From a checkpoint of a small transformer trained on Wikipedia.
Size: width 448, 7 heads of 64, vocabulary 32000, 118M parameters.
Architecture: untied embeddings, normalized queries and keys, an embedding shortcut, weighted sums over earlier layers.
Training: a variant of Muon for these matrices, 652M tokens, 4977 steps.
Each number is 128 + 24 x the weight over its row's rms, rounded and kept within 0 to 255. Layers, rows and columns count from 0. The size above them is the row's rms in percent of the matrix's.

# layer 4 attention output, 448x448, rms 0.074, rows 282-293, columns 0-111
size [ 93 103  99  91 106 103  99  92  94  93 101  98]
[[146 124 151  94 124 105 145 103  99 161 133 145 125  85 155 155  77 126 159  99 117 150 136 118 126 121 137 104 116 161 132  90 172 132 150 131 148 119 107 171 152 100 206 106 149 145 136 132  67 133 113 134 121 100 141 167 137 153  97 120 186 156  71  86 123 125  94 135 108 107 147 129 143 117 151 114 132 124 184 137 109 181 147 155 114 118 160 107 135 130 136 136 150 178 150 135 129 122 119 150 159 153 144 114 143  96 108 145 137 131  96 143]
 [172 111 122 136 152 136 129 180  68 161 102 115 161 115 153 173  95 139 112  78 111 122 123 128 136  96 125  77 140 118 132 109 129  62 143 161 132 140 146 224 114  84 136 134 142 135 137 125 137  98 165 160 100  97 156 161 151 125 143 128 140 177 154  87 139 133 142 168 144 113 113 113 171 129  97 126 114 133  60 138 121 106  91 167 132 128 112 111 115 132  98 124  96 175 130 126  89 138 123 127  85 131 134 140 140 108 167 141 139 110 130 136]
 [157  97 130 117 129 123 131 150 134 116 146 136  94 201 128 135 152 121 150 196 147 139  92 124 134 108 155 150 148 117 144 115 148 154 116 152 121 129 177 103 135 106 130 166 132 118 164 159 129 122 152 158 156 130 160 131 129 136 131 122 117 158 139 161 158 167 127 134 152  79 158 170 131 126 159 100 133 158 117 148 124 160 130 157  82 114 111 126 165  94 123 122 160 155 142 132 102 124 178 125 115 119 147 147 131  66 126 134 165 112  92 106]
 [128 122 159 102  94 179  76  96 127 138 135 106  57  98  89 113 140 106 175 182 106 112  78 123  88  84  94 117 164 117 140  78 161 123 129 147 117 117 144 173 150 149 161 129 118 113 132 176 163 150 114 103 103 124  97 143 133 100 172 133 158 146 111 177 174 125 132 149 144 169 116  40 140 153 125 130 143 109 122 137 134 132  84 100 113 167 104 160 148 137 130 115 143 121 106 159 138 147 130  88 148  79  80 140  92 148 133 146 118 116 149  94]
 [158 136 118 141  99 136 134 119 162 136 136 116 134 120 106 120 117 121 129  50 124 113 130 132 170 112 153 108 164 104  96 168  79 130  86 127 124 145 160 172 132 144 120 132 108 147 123 153 198 154 115  66 127 173 155  70 103 134 138  91 147 129  87 177  89 129 118 156 143 138 117 143 140 148 132 122 150  97 112 104 156 204 115  73 122 115 126 139 163 152 119 136  91  97 131 141 169 131 129  99 145 129 144 107 117 144 157 128  86 164 114 126]
 [121 119 145  39 113 188 155 139 130 145 113 159 123 106 120  74 182 142 146 115 117 123 130 142 108 185 129 128 178 160 137 140 122 170  79 158 113 101 110 154 144 140 108 110 169  95 109 150 110 122 142 110 106 147 127  95  91 113 110 144 100 143  62  97 121 155 108 137 146 172 137 113 165 144 110 106 149 123 110 143  96 148 131 116 153 120 158  81 113 128 135 181 117 128 110 164 143  92 139 133 132 129 128  84 143 127 111 135 124 112 127 106]
 [ 95 106 126 125 115 141 151  38 127 138 152 126 129 109  90 114 172 130 115  83 136  95 125 168 156 156 119  88 108 134 146 127 111 133 128 124 204 157 118 157 156 148 171  92 135 156 106 136  85 106 124 115 127 144 166  87 170 132 163 133  67 137 169 145 115 137 143  95 167 121 160 159 119 173 144  75 161  91 120 110 133 136 143 109  73  94 137 132 150 174 168 149 120 118 133 138 128 134 153 118 119 118 124 135 156 107 123  96 146 135 168 135]
 [105 102 121  96  83 171 101 160 148  94 115 149  93 137 102 141 130 149 140 102 133 142 160 138 143 105 121 161 107 147 116 148 118 150 147 113 116 122 132 125 136  97  77 139 148 137 123 102 100  98 112 112 116 146 107 157 106 174  93 107  84 105 103  97 130 112 147 114 104 139 166 105 143 123 144 133 117 145 119 133  91 147 126  69 121  70 135 138 108 144 154 132 152 110 163 132 121 102 145 114  81 149 133 140  87 142 138 138 125 122 154 144]
 [160 137 142 133 119  99 121 141  79 106 133 145 134 149 152 146 102 117 168  93 107 150 149 141 144 128 143 152 101 135 142  93 122 100 129 131 107 119 166 114 101  92 123 125 126 129 139 137 143 182 111  99 135 112 130 126 121 124 163 102 149 111 134 117 139 132 107 116 119 133  73 150 125 159 124 124 144 141 107 165 113 113 146 156 111 129 134  96 109 118 141 101 161  79 108 134 146 164 109  78 121 162 122 132 131 127  96 126 181 123 108 141]
 [105 119 135 118 118 119 126  91 128 128  96 162 126 101 127 151 152  95  99 106 134 133 111 170 134 131 121 134  76 122 168 174  73 146 105 150  94 129 123 117 137 129 166 121 120 108 121 168 111 162 165  83 150 146 139 123  72 131 101 105 143 119 143 119 157 136 144 127 147 122 162 115 110 143 106 123 131 138 134 156 115 111  58 118 147 137 127 169  74  80 143 147 168 140 131 129 117 106 119 124 154 167 176 112 131 121 110 109 122 110 159  92]
 [111 141 148  98 116 136 159 112  62 159 129 140 139 144 146 113 128 173 125 154 144  84 149 142 144 137 154 117 133 119  71 101 140 126 161 161 128 105 168 129 116 135 119  95  75  67 149 121 120 159 117 148  97 114  98 139 124 135 146 156 185 116 101 132  99 147 116 151 139 150 133 100 156 108 129 101 136 157 128 134 148 124 145 117 127  98 138 129  96 125 152 176 145  84 160 117 129  87 115 184 121 130 138 147 108 111 112  91 118  84 117 121]
 [126 118 116 153 106 119 159 148 126  65 151 132 154 122 141 148 154 156 147 109 133 166 131 128 119 140 130 128 133 149 140 115  72 162 130 130  88 165 136 137 155 132 119 134 111 144 130 129 112 101 108 130 144 154 129 143  98 107 140 187 110  64 147 120 109 158 132 166 156 190 137 146 120 178 111  87 147 106 104 152 136 131 144 119 174 199 120 129 165 138  97 159 155 144 158  87 108 139 136 106 111 147 145 110 159 188  94 122 149  91 105 148]]